Part of a small language model's weights: value embeddings.
Each number is 128 + 32 x the weight over its row's rms, rounded and kept within 0 to 255. Layers, rows and columns count from 0. Numbers have three digits each. The size before them is the row's rms in percent of the matrix's.

# layer 7 MLP up, 1536x384, rms 0.162, rows 1011-1027, columns 192-383
094:091112133106127073126139139122098149160135149109084080138164176126069101107135146058101164133118097105094077089122123157102149148169099083087175106138137162136144121163131056175136090160061094071176083090130141180177156119131191183139070114197123186158141150122157178183106179171079184103129097167165068113137186102113101137101135129100122090165151138151146121132126037137123094161131120138151131190078117155116169139174161129147128114125081185125123164130110157131126104164169045093155137167185141146100080113083114124111148111130137112101162081119140158152108177191119127087
119:193159142077112125173140120106113171067114111069114145098148121094083116175159088216150156099109162119101113126118161154147084090142117141143103105120120154096099130133119138099109103158127096141143148134098164084076098161099181169096125081082107129188123101114133124106131153075069155101132124110118175094141138161114150147128143083086068120151142157103132108150170105167080085165167132085112094093090158095123084125151088079104139077164126106111149171146129119175083094088078138069179107133130132148103136164152121103181121119106091161134123152129153165169180137139126101112
137:084145141136110188093130115120079069107121156118102148162110148055123106123086158092112123105137170135156163173140094091137146130122157114180208083134116132173113145112144123147134104140162068190082102138140133158130126134119133162133125102109125118122101179090119089125059080134127139144069105136174135120118102126119180208118172121165115130112086103157088148129148081120127115119079106127166060087128140098162164050189103161142156122112119142140146142142136110096106134144075130138121062111109121169135141163100174083055106154141081133180158076107175144118084079113106151131
080:115094129143119077173109122154156111134142113149107113177093105102143112076157106089063143127170109055131137094135091177152135146154146151088129108143064138126114151141152137103138138043137176171116148097106187130172101084142190164136140094103133140143140148140090175134079236104127113112185104158103114152180134126061100115109163098152138086149110143136153115087147123150084163136181125094149087118164156069086132172141115118118169132119150102109114120150138167080165041159119142139144108180138129127102122090143141033138142090111126143152168169115163061085131108153094100167
101:107113066134133109144141130111134126159166102107121123155159099131132098193183145127075156154077152086176109104152137103166143117018153105149182120108152227170125110170137117106151117157132159148123139172175087167117122081160089111117145099131112143072118148117146155139133126139120083153147137149154149120104126107151046058103130147126101154071128141132173115148082063119169099158157157116097118144189116147154141152123191129098092051138123158143156120138132064104154170142127089143127083106049163135067128143101089166128110146129114087185164151137123082095171086136160169163
114:132135163109109126109142125197133176070082141117103089189174159136143114082116104086135103111150139148141107100126114112172133105142132083111149148177129119166104206112102181130111133130124133143127025209115192143158189172203066118116132147124134142144142149101129125144123140114066122115135181071154113110084175102195048127181118126111121143060106157097085140128121171104065155115150134134095112187173086149131130181109064115193173159111099106096139075083159153148102109136142157179115118097133127137117152092136105169100114134155088134127138114120189153138117140108079094168
114:107155139157075085090114152103097117106131139107138136192113099172170167115119093128126133207105130167164124234160095114133132153149063135153085141130100154151095091136134174119114134125138120149156116127130140132148168158145134153088115149105177121111092125125148035075142110132092114115148200131102103089135102149155136091123073138120153107121102140163119123195082103122117148190170160095126170108160211061170133155086195161132148129149145155198114090182141144086100100124131137166149127131078092126088113103127108076168130085141188106096098104134121141059112116073099183119
087:127140116146144158076123059141084163105117138070105196055122111097070091131160118163086152111079144139137156129148144163105112054141145125098161182152111115183129103148144169127176142158159143128140106090099126102167163130078145098121104128129126106102130123143098180122183123112184165130125096122167093158087094119140138167132053094159070108050111065129126104117070137126085137205121155124155088136106098124104203130176081115116146099118119133090123071160152103153164058186082123115161164125119109085112099096127166102129151154151161111138108089114184157190133173135096148103
113:153070162105113094076137168092135138159146139138089139194191137081158067108193122125094148100160066062150184098157107095113105144106083135112085111189155141104131116118120149131103161146105103124167137133070183120120114180144132164076148113167109158095140085182162123165163094088135181115098141106121141132117136083130128119123080153130140112118163166102108122134112189169083147122107115068131116156136104138117072116113144108143116163104135077117164080206130129100106149088103157094122072150135027119149135203116139146128118165088183114064071112150124105162151149118139102175
120:124130098076141137146124123093048127095144167054105118148053194129143149130140119089136158179070151144108065141113180091116090157094149163157126146091145131147121108111126095133137106194139089141107144066150143092114130127126120145152080075114133157127129136116107120160127102101115221134119172136117128146100191102143089107162130145103146119117122140142100109130115114146146156103134119139171175089170137131158123158134104155087124102142103159086111083174118120175142126131094131158121115134118103113048103131182091172106144116128142086103097055059113132109098106125099128058
096:171083111138147077128140131119111151071154135122110069097140134074141062116147146137090174152113177114120164112134157083112102089141137110175091098152129116159141134138135153063097149145135127158136121149125165111069123123131163158137122108153114136117184151102145137098091148102227097106157127132089147094110161170133131133087142132176107094113135119116128138095186122178111078157120109048168113121124105129143097096110160053138123126086144113156138135150130163082153134026117109152085185110137147115112113147135151167105094150143136146164107140084140147107159157118105125106
121:122150116077116111152109058119162184091176095102091145153136132117110116130158067135151144102066114097073118147122111123137134129139186114123169112143121137086125115145163122157087148105120068147179112100073112108102060058122175121171173158135135159142076139113126116059095132129176118060114092163114162151096138116143135123161109099100158093143147111143115122094207166146174146091112165126126139146130155157137099126151104070134075141158101171061143188131136096110156133122129117122085101142131126180149109130135090157110108133147139097135149186135149115150143095150031117187
106:192127167174139032129154132129088146133126089116101168116113120116195087131131099134152174100133100128117123131127083099138055126114170106082153090098152105109101159103186149093193142155187142182101143094110130114122088155160126099130062113123060145146186190107142112085126133123107127057138103157108106123081150140093092121191128102153164128115169116126170137129171101170148185155152133162136173153086144206108111114149067161111077094117149102103214139106088150135124142132183073152112110124130095086160123155117126127156095134116085140178168091171128063102108131161199086105
102:157129106133151143168128166148138155140127169122109137111161096193149178117184093102175075149071127122097087138163154105146152131137098147110169090150152093090125131127121127112179105113148106117205172157100095148169201135161168178162146150092114160123110128099118184100122116135104139164112131122130149128083117152164180142109123117166120118150118165110107104137141085180106075127127172113099102140124110177127124089116106124107126102080094139083182146123189088166102169141160125047143155132108122115093138107192109117174156179066177146143078193160159129165057130107103095116
103:054075167088149095132148112149117112146097065156139198133121152165101146165120137091176163116103109102155094113160097172096141146090148147126121146148181085124154110115198107157163182186164155118099188119105080099149156130107136141172145123132158095091211094164177122130092115104174085124147129123079076147104097167132097098159091151157101101108159102139089090169073127147077108128078094132176093160065116110107135179141105135173108114116114073135094099101106146142177138129086143135142172133179152128198061172172143139134076142141062184125135152108208111187122116080167111130
103:130085088149156099153104073141109129103134154106150107188165100115165107112107197165109112114126186150116137155091123114132121122191122081166148133090096156099161120152119054151092191068151145081106136147130105162107144165105173124115117071173153104113156090126119160224113136157142184182074103127124109142096091138074140058128112144139179130137158135096130102069074157135139192089130126157156133111092147095119169151211132097142128140134118134141164080185090117132132095134171201139120087129120059090180162135166062121129166175170137116117082134175167114182078170139155119128
093:090188105060145136185128087163140147136086143158115090134102088119105121128143075133137171152144149124116178122141136209094034177108130121125068103137131165092118103087120111164165138072082209128112129126062175113145150135149135141126193086058148154188134202158148159114130161167089125143149121129111144084136149144078094102115101118110084104192116157133101216126084104116146145092155072136147100144158146097107127147101093170133089090080138176157137170065106180084181112125164176145147152126122127218128165068099059142189126130132186132135184118117101117108106097118115106125
# layer 7 MLP down (transposed), 1536x384, rms 0.0402, rows 1011-1027, columns 192-383
105:112150174126137082130087153063140099104155119108177162083144153141153096136156136147155164146163128059126155144139145121176126104119179100079123116109119119100167101068082119151128091153118172134143092123106159119164096196157200151127141139123100123133128145125095166130141148106096090111173033081129110106153074095113115085147076089128157114183106129136057120114110133128130100136121113106111123136169177116171127116154083176122092182156082076176219089180169147145095174158151098152135115117149109113149117087103147122106131140131087072145148084083140101166168134123107148118
109:203113138118136119121149141067138111105082115131118105110077187140099130104141159149120124080102155104119151093169105149086092123119062160118142126155158166122142165092133172136102074117134149128060172135100118049132151152086125093134120088117136124174112100133137119098059121151111115136118100154110140131104144107091154154091165118129168186147141108111153089122157163130127141086168093109105136128109195081193053134218166105095136190113134100123125165168101128162138156166115101086160112139131151165090143163087131100122108076159176148178103153071122182068133096157181089089
132:165138164138090087116091144093111099104144099120130159116123052189175115137134140119115109168157141063161147117068136087149070142091105154159148067146097083176133169167099121130120148095075123107146094137110146121160146104132118134165167112122100130106148142094152039041126104126092153215170137156109098097111126186104146156128109162122091134137118149098119114095130127101145100110116176098180080092149144092121117108128054171158155165081119153083118139141141088145125129088142177203097133157111178141172167176034151091155112092180143124180108100115159146085108164147130185141
078:093106106128159163174086098086153121137120138164113120147139137137120168088116157108067144139121178095129112094082169123147133085150163106070139133127105144113102064109156133071143098080122105209148095154170149162160121118183182115090183149101132137114112127079102178179106099110116114127167131112057090140130153128112099095145078139124143054147183120129078127121117174146114147118132101119178066120150102171153121152078137106088148172147155118110180083156171153092162110120185112125118132118128130147077150054163116096130098117144144115128182163089123100126142152147118136122
104:123126180102147132141149133094180098117127102110147157144180072108152049140100138159153146156132098102115130122087114119130165080045105159156153109118109168145136179103129130133184170139140131170088065140146100092146101123136089102169119147102139212122078126125131129152182117111102154144126148111133121094122089082165101124127176096169124138145148091143124129122102109112163145149101160113094145105181108116078060107135087162190107108138132091153119058136150129049178165155083103097102073127140169101152161132163080127146136112078101144142108112184135116102180097171070061115
105:163121142123201150166163136150134111123134104164117062110165153138138131160148112110216138176077172066109078157176156123166126109083148131183128124132160188115132092138167168102072133072125138071160113150164120128097185115146191093104125163141113133140107143124136088138110160106149137082133079134159161106171170159173156143153076136143076154150138178109162098070138153139152072049106144137105208120107097143160145081167141108182135073093101063143092126110105163139146131090115153114110145161133086163130090155138148082139190127149086110117052122072112108101154179136079154147
121:242125143151141089143115167139175109113127116090155163100142136112083119143196120120139157162132127184168124101099229128140145124174114117145097122147121118130120105094101133123101107122130094204140123080116159161186162130079094116051115152157186154103101152143151128073135128150148124164133115154138155155121090094154048127163076097127133148106130148124117083170139168178155110116160128146080070132153126135137102152163168161136213168131169076124104116120112052148097071123136135086131106096078146218107085173117103094152200083109174128127144149154115153145152137157126118091
092:078119167136146096095177145165136145135137125128177167078073080124139159123159149162110113127097107106144141142131124163140141126136121088114126149172121154138156091141120112133099195114142121184151145123147160067150156118133146101124170113104147135112082156114069114072111121121134136127151126128147137191166134168104119105190042119105140148140164145117103102101110112088065107085127148104129140129120131067100128149142073063089150101128158119141140133123156139080193086183048119154132134142107109134132124110184158144158119127174109218117116132111098110198095171138165172112
107:106114145123085131174179177124184124138175105108127148094178107070098112091152119122141153079107146164108151121116074153186119111140142180139148098126226088105136092164142090112115115207192159116121108081123130157110186097189147125108146138155144105101168115155102138120137144069115149135071122142151107130134127104103132129180150116137144146178077102140108116167117157182107081081100129105124096163089138114104097111061135131202160126161103071136180090112150120129162143095082162079115136067192145113172127141051093115134179151091097160187097098146092149086172150155107172153
120:131087143114124152151142105127098163167187123122117091147112173156084177198099164160117119121045122124129091097098066137114116169147155135095121159142132132173133141178124120212170030133126143157164131106189132159172084143178163102093086090148162123094174084103080071094187139139125112131191139117117148131141176134109077131108107192123101159139137135149140166147127096119078148132092119103183119134132139145131107147120143121113100134128079160151147148192120117145105113161187113119137093144118114119179132122092092069166117119143128122128088156091153123165096103194134121080
094:127143147125085104103125141130123159042112106103087116137140102144139117120133097098091186100133126059141100135104066125126157117116151080108183117098157125125125160140072130070176167192137093107085163154135163166110129124075147139133110098094183164068090147143208128177183163149160123130167100174114084122099143112156148094111100142168116090165193081115099180158090099092204113137167181122085105144124083130137150106091049149119176119095142108135099130142206065156145084083103090110125198143147098139118112160164105173176151132125166135114121110158077147148153137199098134117
125:138106166118135121078191100109107114086136133125131048143171089124121063165143174153145148140096110156112153152110139115193117134078151139092091157129060166147057115128111153160071132142085105059135203103089152113173157083089131135102174187140182149104087100113140155101108190120173108086135156105132093123155138144159170120113108062153108058140113184108135142127127091147185145123132143134085124074123171136121140058152110161116173089093145108173105139160167104147135134146083144150144128110173100116119122102140177139117137112112135127098152086102091054117089160160120145141
100:106107154145036102171173130141045103120138192169152146077159106128179099172100116124154114134149163149082079086158115093169082109067116163102090141130092175097152112096151125103153119108171123112076182101159104101089153101149134109098161077162206150109136147100091120102167093140108153139144139180171066120146160134124123114141134148129164156108075140087109165115152154138142133119095163160145114118098123152099119093056096119120206125105157155154200119163141115099154092134115083160126099129125104135075157137117149118061131086130142181182118165162101115124098087104129079110
106:123061216144092122195129173125126162170141166133092103050155129096125185109114136148101145132092035082139126141072122168169132138114119147102174116137111113127107141133143135166148094145140129133156101161120171155103141160103140161142114183155113182160074147136111121134084133157151136110176112157064078120087116153103133134165124127104107150065128164095145154167118081169157091106138140154128091138118153150133102143130048103100168148118160190126077058116124158182134168121134128126117132102026099133144118112093076156144109050091157160109078130142137091122142128131141174108
111:114137158111112082161143078161104115099130082115127129128163135098079125181097161082127122191115136144132112095090077175054077107094083185109153083168121149172188092142143137139095148131129139066143115101099126167127105156124211089106184147150138117109125072117132118142096125109189088113196144108083119101185132087093128100134155089144094108127079164150159109121101134184149067123120154216084085161173171173074124149073129129130148120092119112180104144122161147132193181169106189093084129105156187167147068181138153112132114139151149188176121128110104110161074125149104100126
101:171131141155070079127121098130109091131074122149140083038149146132107108180156156152116109056119133091140110101110205106111142100139089156131116167147124147117129082109156134061132153126138128102130135124144138176146172118080158163140130133074156169125131142146082164174146118147167113160122101133106091140102173096119128107116155108118155131170166141111204169071130164141101104181115103130107166126124151138122126137103190066108117123169151172128175169112165106147172138131084166153032200133100102118107172162124109134194161128140123113120106133097145173198135181144090163078
094:080081152098119195107146135075150134052121147162164085189143138172103096162137152154124084119146092083116099172100161159141137160146109137117136121163189118101135091111175156103159120091111130113127204072088126137093162103131164165145172101088177147123134098129191107096100112153086137127177094142113130197184074166133161171132120214137152139102151145104138163135156118106136165167136092131132103109138114120112126130151173120095122086097117107132138188127069132124156125128173084152175083155160122145186184088136120151150143125109163099146110096123140097140072077132143165133